config.yaml
vocab_size: 2048
activation: "gelu"
norm: "layernorm"
attn_scale: 0.125
optimizer: "soap_variant"
beta1: 0.95
weight_decay: 0.07
schedule: "wsd"
decay_fraction: 0.894
final_lr_fraction: 0.0
train_tokens: 116100000
dataset: "wikipedia_en"
Each number is 500 + 50 x the weight over its row's rms, rounded and kept within 0 to 999. Layers, rows and columns count from 0. Numbers have three digits each. The size before them is the row's rms in percent of the matrix's.

# layer 7 MLP up, 512x128, rms 0.215, rows 352-402, columns 0-127
099:428495506585504464447421520522459521467511562444472497522494527421520430486439528539511632591469561575499534451465545509552507493487558567546519431520585564532408517475535504510488488511415580526448542539466497454529547482505556440452510462568509442508464499450472475482546493526489453551559453553376441586461604457578538391472489525449506474524569544495420534497439460435597499597424
106:489593471512485481517523506471555397516510440477533528439510470426492495564542455500533487365432465517563499480456574477570507382526472451472547501550500460427491605501443550455439427436526615582437455540435525428494595507438598498507485486567501483460438498556461551533510552509508510512519524507560449569493514510545471489492580411525549480601440504506465483501473488484650515598500
105:523487479490468535552482542458558563547480544575510551429487505395475478515432501439403509433527506478522455442540457456583527498521527547549562519500453483522588504446527528495573503456532389514589447402496444484594473572494461467498555571520536532492475580502559569523505394535582570485558477454480568512505486673570511536505542578494544480418576444471462488492558477449472412497492
100:473421480469531482440460506440535560510535473447481440521484528500529449572555525473454512470580500560485482498569515494548443494438499491379524549496560529610514590473508499535472507548492556580459477504428515392424482495426506595534463490504541448484410494592408444486630417460578373431508453526437480425497555501525494479492547479513581501513537539406540525465582490458553579496524
108:529425503523550522451495484541496470543522550457535496474539527428531429459524522401459562380557543492569517472464504478536491484521429525369441449566543499512499479476504415450540502510486474507476523447503537572530508573403529540459535499526543435433490511544468517512569609490540579483539501511479484480518601459633528500510524530519527558395507616363420500412566566547453493506571
105:509498469594478511548538450541439523458446501435552565543464469467463462519494482439516473452496532493555540482460545450428545416554455488444417544514460549437451462565438600464540462508626540480468456552593542582387450449572550538573547439508430546506542461525602549473431457514524540540395473561460522455448515526501450452478518484533495542498387477594471568564492570525500445507527
104:445408538487466518612500533428488580577457470457459468401508469434482490498501510561437436485499529641535492469458539591511444477551472541487530543483622492572458515526475529509542426413573483574480529390514496467468524552551519529530521511574471422476616548417459530502485546451462555420442463411451425486531501492455482541526621524439533562482491568522498468534538463518517521495460
100:538457427537555503525507493567488434485557422519596570527399553465479366435515499426491508474465575430533474522464526519475555473403448481388485466538544485610547509590528502476565433525530496530449493473476469449472441498554406514512451464478435534478523403476463526493542552506548534424496509446520497492482426503578544388525563547444508557502515613548615493497532537470532470473421
101:439419457544369522444502477490491449532473564552539483472563447502621585499509522474467481491554557566427451511420440425616536488524408495487554558420497504568451556493504419483430408462465521509472521474554453467585476577479505500545557537458521537501526536484441545490466526449513448542536576466570385442519461555546509499598512523529498454470521555525488467476506422557508428463610
102:430477539554553556488500549465503502480499509486641543464478520410553502515544545487455411588479420450569400488485491407535487390533532456459437504553525487480418504632478540548378482610532556555494556502474448534512605467450533479513545426587441581533477540504533535523479429530449492447516491476523506547456455507602499512446497485486497496453450462536590449504477414498547476507470
105:438417553461493462461503472485478565532457477435591428418535578491485533492547545528436437478468530513583557531570444438454533449601582472347446549535507477479513529522464540407514508479534529536526514468508455521538469514446615567483479379582463444514440470516483554429552504488516539400503577479466522483530592568589480480419575498498517490502464534570555539503527523551465573532521
089:543456442462509498485546510486525511514547488473547483568479482485453466516401458470508603474565493553520473465595549466397445556541458547529424512505461553532511467510460562461424451485534508603592624542435536512567481580469524425475543441477462530519490542458403557519529512486448501501486433475538463564418530548561447540571496526424456531499413333508494513517582416461510498428560
099:517476449535396481507537472614481464488485445406473519436517529401480485470463510478520527481511514513479464576510348477513495518548497571479454461485571483470471475470434571573485523458466533520458475447427418478498505469493476543519598544500508486481424601592466619472504639525591520566490585426567469584534445509517527450574461438480554558459466487436501488533497526497463440513596
110:526418477559418562419494526534524443476475515560462504463530482418491558507554576553469521492542500427466523460486508430556564505583490420527491535484461531445467525527403459483449446535543468497565458496515504493563605524444534538422480484459525538596477580400509579435445563445530535525488444431567458530595617523540553505573536410454516563490428461477572556444471569482403511508516
102:620522476446504432495580477494463541544534507513450475572392482494599558547534491486477473580515478457537514450397501470491502452574460508479496452597531411492437437512503468431532461514484617545492442486472433546508508418548510547470508471513481492579579513577557501508520539418437404503422472495449481516465542461475520475432554528368465409493597420465470495468471529515550417420527
094:491505521528590491479422472422517453502454546483449381483555482518547380524510461495550544514476528486426505521568472514496493544461546507397483468495444566512477479473493519493435510512485527582487497547522479535437522621503513518455563533550374516502407527517520418429563516413547481550472456472460510494546477435556563618489462428472647555505548582404489509483529500477581564409526
104:459450536492610447464411513458472582466500425498581473475588529437505524520491549593529534494485487447577520482591501516547583559485551511487450452523550449425526453521515440459480493457579530571584550470540495566500428456471526442493503525530389558441504506452539464384509547565547412443481474598468478523428517409503462510496600524542520568519538496434467483425555616546499469492525
097:460513500440421551604381477495530485566478520519360456453572524572502551405553517514448499557579480532492550473487542452391501431510492463545558491576507504541489508539552502450473464434498497538565519492491470542541488648538473423435465607527452445518462407495470464469524509479483570516549495574520544473393457428538488538541516460484535489422477422448406471506540552498497411503495
093:526549560475488523567521386487456528571522530518579512553488545443488457460522572532509549536504366483463491541447571508541524408486521494583503585486580508520493446518540576415414456443396535439524509539416430523556391467501475548413502552529497538466599487480524561572536576472542516508509515505444519540607457396502508492537458483497614493457547506539544489487493452443509524411456
102:476448456537494435414446542522518605497616551434532475522434513484554521516503517479486505414472477461477490544474431551516443500512369586556504488393610469552501503514497451539473496442434541502493484482454410436543591451493587413435468498597509537451463454579539478468490559493541557522479528457528444454490471517457516478504502553465558447519461493389353550530570432553473517504477
102:473534523505518525504508487487481528482526460443568565500460492407562451456498518525550568513601632380469493364466464492525486421532462544429510520554536470565512491573545577481479435523523520455520483565607462509492501495372517463478467469480465561536426466562565469550438451537424415541520475440409506517584432519499473511539581634520456494455475565539517461507545422506463496523526
097:539527492529522474489558603508501446462437470548405429553436477444472533488474501482486473569467482572532461522499483366575424458542489558522501532495455537519479541624559537433482428453583592493505448562558507519517456602487473506442579553444475620481450506451596510543567445591521493502598413462485415521485506461494481592501527435442593505524497439477472547533507505480451539508494
102:546483457485479600535456439481555542556419479533518586412471513514497499560505531445568496410471562453425527486486498466542526501476493512587594554533506412506467514493492543383517411510556509629560451465500520491528499549498489491516493408437456500503598642531506539457507602499581521523510527493540436514532453482529524542543525470508498430474487331530536522482432437482538514429573
098:489466587461506520541467488534535512443445480566508464513511450491549534535492385539511550543513524596466516486477472467512603522527489577553489484549510556446493515474544464507413450565512540483508560498557527503456519540534605505464448367501466556479490532431555512570554523540443415534426479472435447499438579453537445569656464458500469481432443527454427445478459651541413506539509
100:510434506537431557495408497471485500451495530511562449521511560447402554521486567516519537471498634548483464513532466496518457526510488570567554433542516517555509546504536628511521505474468447527385431560503398549506554516564528422475512448587496484522400514579489451410516439423468515490485482531562402432553475549528524490522459546563495453522543488584522552524496463481465511356604
104:488489522541388481472556469562442512507523533594436519382520494548450600366533509550477512498499463478441497528548455453564512425506497434559481492579486553544585514548560464563528472481572529554500402408482565511491468534513501411482543504507430560518455480503621538449516543540446422578501492456557458539500590458444465538516511448427467529533477535486446576596479490506415492441560
091:503530502538561609465518493494408483438422506486491464606535519451490508393457435548440482465473538480469522540559505555519485534541503551509393524494512543498516469520579478461488537496498553520463562537561495470594528517534493529584590500567432404519547634468443608473362542491539406538501427471420470473504473508542581537604529481481472470524465597514529426453513525512525489534429
101:499470529534399538482489491483562483450465548478461553404472510507550478534451513507365500578532530454493534488466496565501661466546484462400465607566496501524479472391525499491461468528502445451575510476502498522551528400547553441456454558506482470507464526595507505396471505494483468484608424467553464479582576522525515453552540466428428497522367577497453540488503563473547497451545
100:510593489497395551525548440482510492425411431545455510427551487481530480514464529536478454396566457603482497477461479493500525518579526545492544511514562518480506644475460563518429478509507439577432455467471551528502557526340575517502458504473512559523542515493471633560524503485494448524395489427504435482497445504531562486511451496459449489484472541525442485541425603547480452615478
105:535524425556433458487501438516553553522537487446484497493432509527490564522457445480489449435516478559452516440429624512516505497416497468421466536474583598482472489505469568458486517521462481499542443635527479416495530409435588504532535476525529490555579386604364360519471499526513422505533534519502518501575594465520530471496519513482561503406527517488448419514536466518504499438535
101:557479467446484489531539556483455482507479514462431508528503516555473419508545503475474568458496437576435492580504442540569443529502490491497523477528467451506472506496540524474455486577417515503435479502572536503459571451477492435508504470429417429497457357616562569558438514511574562579524457447548545479575505484548470572512543468503512542486510581559482394557634431453539475443354
104:595506475576558581543439482464494476599524478477567519495486518549423476447510500447468452479443528525512447435441517579566529442512521492520500510508499489504516501631449409496584431452487436507476487376317503466551512457439533507531524436553510509465495515437501530528517536536627535444542520485429451559474506562545454425492591600523431517465510451522404495492508444506557514527465
100:473502487419489504510535490536544524463385521559467499525470396412524479504479352547433557477507544533534520532460541459457510555545456498495421541419596533479468515506429486468467510509550516545556533523500491571463553516547470475513482506527493497518588453492583450508417376490508543441444438470393495400487405524502490410551431590464494544491511429427534459508499501461513543606382
098:561558493518502500527487509526496487507439471472618573462480414407499574494526599453410590571608482433382534490489487495594504492519436520486542510527531529559489441446388470550545416468498533484450360524580540519480523539521494539493575530499429590539475458458552498485550504514499461469535470446535456446576447464540549566489525457517453496543391573591537469511506497465430524529491
099:482487390523516455459518586513539451418527530545512558446429488481476447499530522442468450454548491505489526494594500486568540461518475548531437457518643497581491562637496467532544477506484426509485429539334491453527494508503472474479559542494447581493528349535501538586556456523503376578509502505526525511485529454569453504506495479539559562506475471491511517479546470438419543598460
121:494512552608468531502530379407515562449527560487520458496476463512477492452454564470393518499491554553486438481509522489550501486453520499550455515476549491570471610495519481462529452435488427526490560543436526537510526540485499462508481539554469411469409520395448436519509419408530551477561442504561424442568480597501468480586424481527520547505523550603455423541541470529531555354439
093:525466566525554475481440423459531462552555461505437564458512545468464566458514521522579582597498383551495557465499539456471533497629530504524447464505402413516450542519443456464495437411479568528526455631574532565575490506452520469532476545523577508479483467461527452553500443587571497468522518434622405466569525464476564479514530478459519528480491506577435521523553432516538425473494
086:479482549548537504544538399486443454508480523488504418456428433533500553535591570469537568674477517466549501468479350528568476446486516524567559543463493489499438455483476484450441466523465488469394547493512514509551514583498428486555568481530441548477445502551494580571461495459485458527461518536506522492462561504532551511574604389461462452535516509567388483487540422462463428510441
092:474477502408481432608593512417479465468426485463614512522469423551498506448526445558442492442532461548525512512471536444523529513477497567444452532485549467504507376491492492490583459510508534430522414545450512394509429489502508556499560515496397528521526523455538533477429527416558547478549479530399481516592385467486490548487534469587627532500512519504491572549486603558505518496583
095:492606425476500482511539532538448468484546615491517504560470543539500475588479544572474438480487463426552529512470509548463581459512553513540493501588536483544497552391513525502548490449469566463513464434473401472459471588453482473522533509502420456522462549447527473455452603484466520533502438523437426533505595548506516490584590606441545372559540469395532612501436455513498558476516
095:520525347419549409493511477445487526452567470471505445411422542496445525467516581528567471496536490484481424492465497497511448457490469611485478462508519474482545508480545538383519415490502457524590465511500434496511430621436503505542481522396380526488440477581505468509502516403528405488496387491448566526498506482540475517482485499519513541508454371494479558421491504574479565517432
100:456570476563454445632524470523530489493458383418493413588545537497581480497485462513514548492505354427541564497471430528512496496512579452502497448505444477457471508455496436453448448425498463453478428543467510510475494527539494480535473436458464478556509578549544556443543545565578464653519475480449422517605535487509494499531483463517522471473495530472500482550530448621589426423475
104:464460520492449451559509440564485528488457479455548478562516472515551440575492548444452590637468540456401467496521491518494487545477515499398497455565614518426577478480516564536536413511455518573455468534489430520476633490523454505516538547506468438478491551581523516410468467533505542591416521514462475485479611541473479499551551380400493518458506504479485475563432463549541392503483
112:499517530577483461516518499530494545546526453485558395495390605401537440531567467645499515473541509461549523486503518470448536541493587476454491604503457456586464513513387455490443434559464527521495544492489489473472429428545465502423498492456428407536530486546576501476558536479491474489528519477549452448526541546569565446567499517485472530444569446552518576491534645426541452499420
085:470574507542462502471490415582499538436510549435526512471470497494433462493426481451595512619411582572482533496514464507527511507457471521471423491557442493551549509479544606574472539530390433459396543568429445563517576481488470561550493481517510481455490460452496471466473496444495476484534535569495535403453462563558560422497581470435537382417489524458407549512504466419505560544525
102:519561556493512540467542465487509589501443614437605472443466527518492463504448545486560520394438598553478463515431549438505610520494468465498454524428424533443534597530513516507531452519541534525500401409533511520489527375552573450513459420535465524557507511436627557503485554523541449468527483415538507469461457548569484502579480527412478495513584508494421429494461449473508553492538
100:578453535502482451588446411477444489461558513460499508550492555504542509519437434549443550469494510507506398380477459519519491567488500534546534475531492502554447571492426531504565443415487528465460584520489641539564446534466539452556573476530455505503404486469489447514461575519517485538421519469520444522469543556642501503627500509511568437457510488500549534512617510474467506367516
104:522441480477569504494514425484445489584662518574532607476575554547603420534529496482502518457459477505492566542481554487492560491529527471505461453528560451490431526527496479503477573539566459553536532570501524503519517493474552493525493446560459534534551473522555486510536445459631510519424477401482543421575579582548426535536478582476543604445499498498465451480558412457466513386554
093:471490534556463519479535462564507572442576572467470512512434551486521545511429523497480540471403561479591515472447526480522535506525452467562486598468454479614477561529504545559443487494512465575410569501425537490429614426456482588465454433455492485463511445609509477535524498470498512583579503540439497528509433487488533493570426442530539469484463510396509411528570504485606553566607
100:411505488543464502513572483523548600435466557539536495503484462461503495496502430489426569494553521499428429505584464468524423489470453520513456483519485469498451544593480604483406462640496446530573490486419523514431513506536484387446452504372527558436464438590577513499458497569573509425645484518578546514541457486510454495481517513520478455560509479474595508436465493532490429469472
104:402518543495490428514519483518457420597479460484479595591464465467502565530497459567527497550505463464493574554585426417532517463482422516555545511574544504531571526539502610500534531429566487603480483475488447463522504488476580359572525450501490551507406504529571490517490508567494472485555553481435549527555535560449398510475543496514470469561505426471469508456448412471575438415575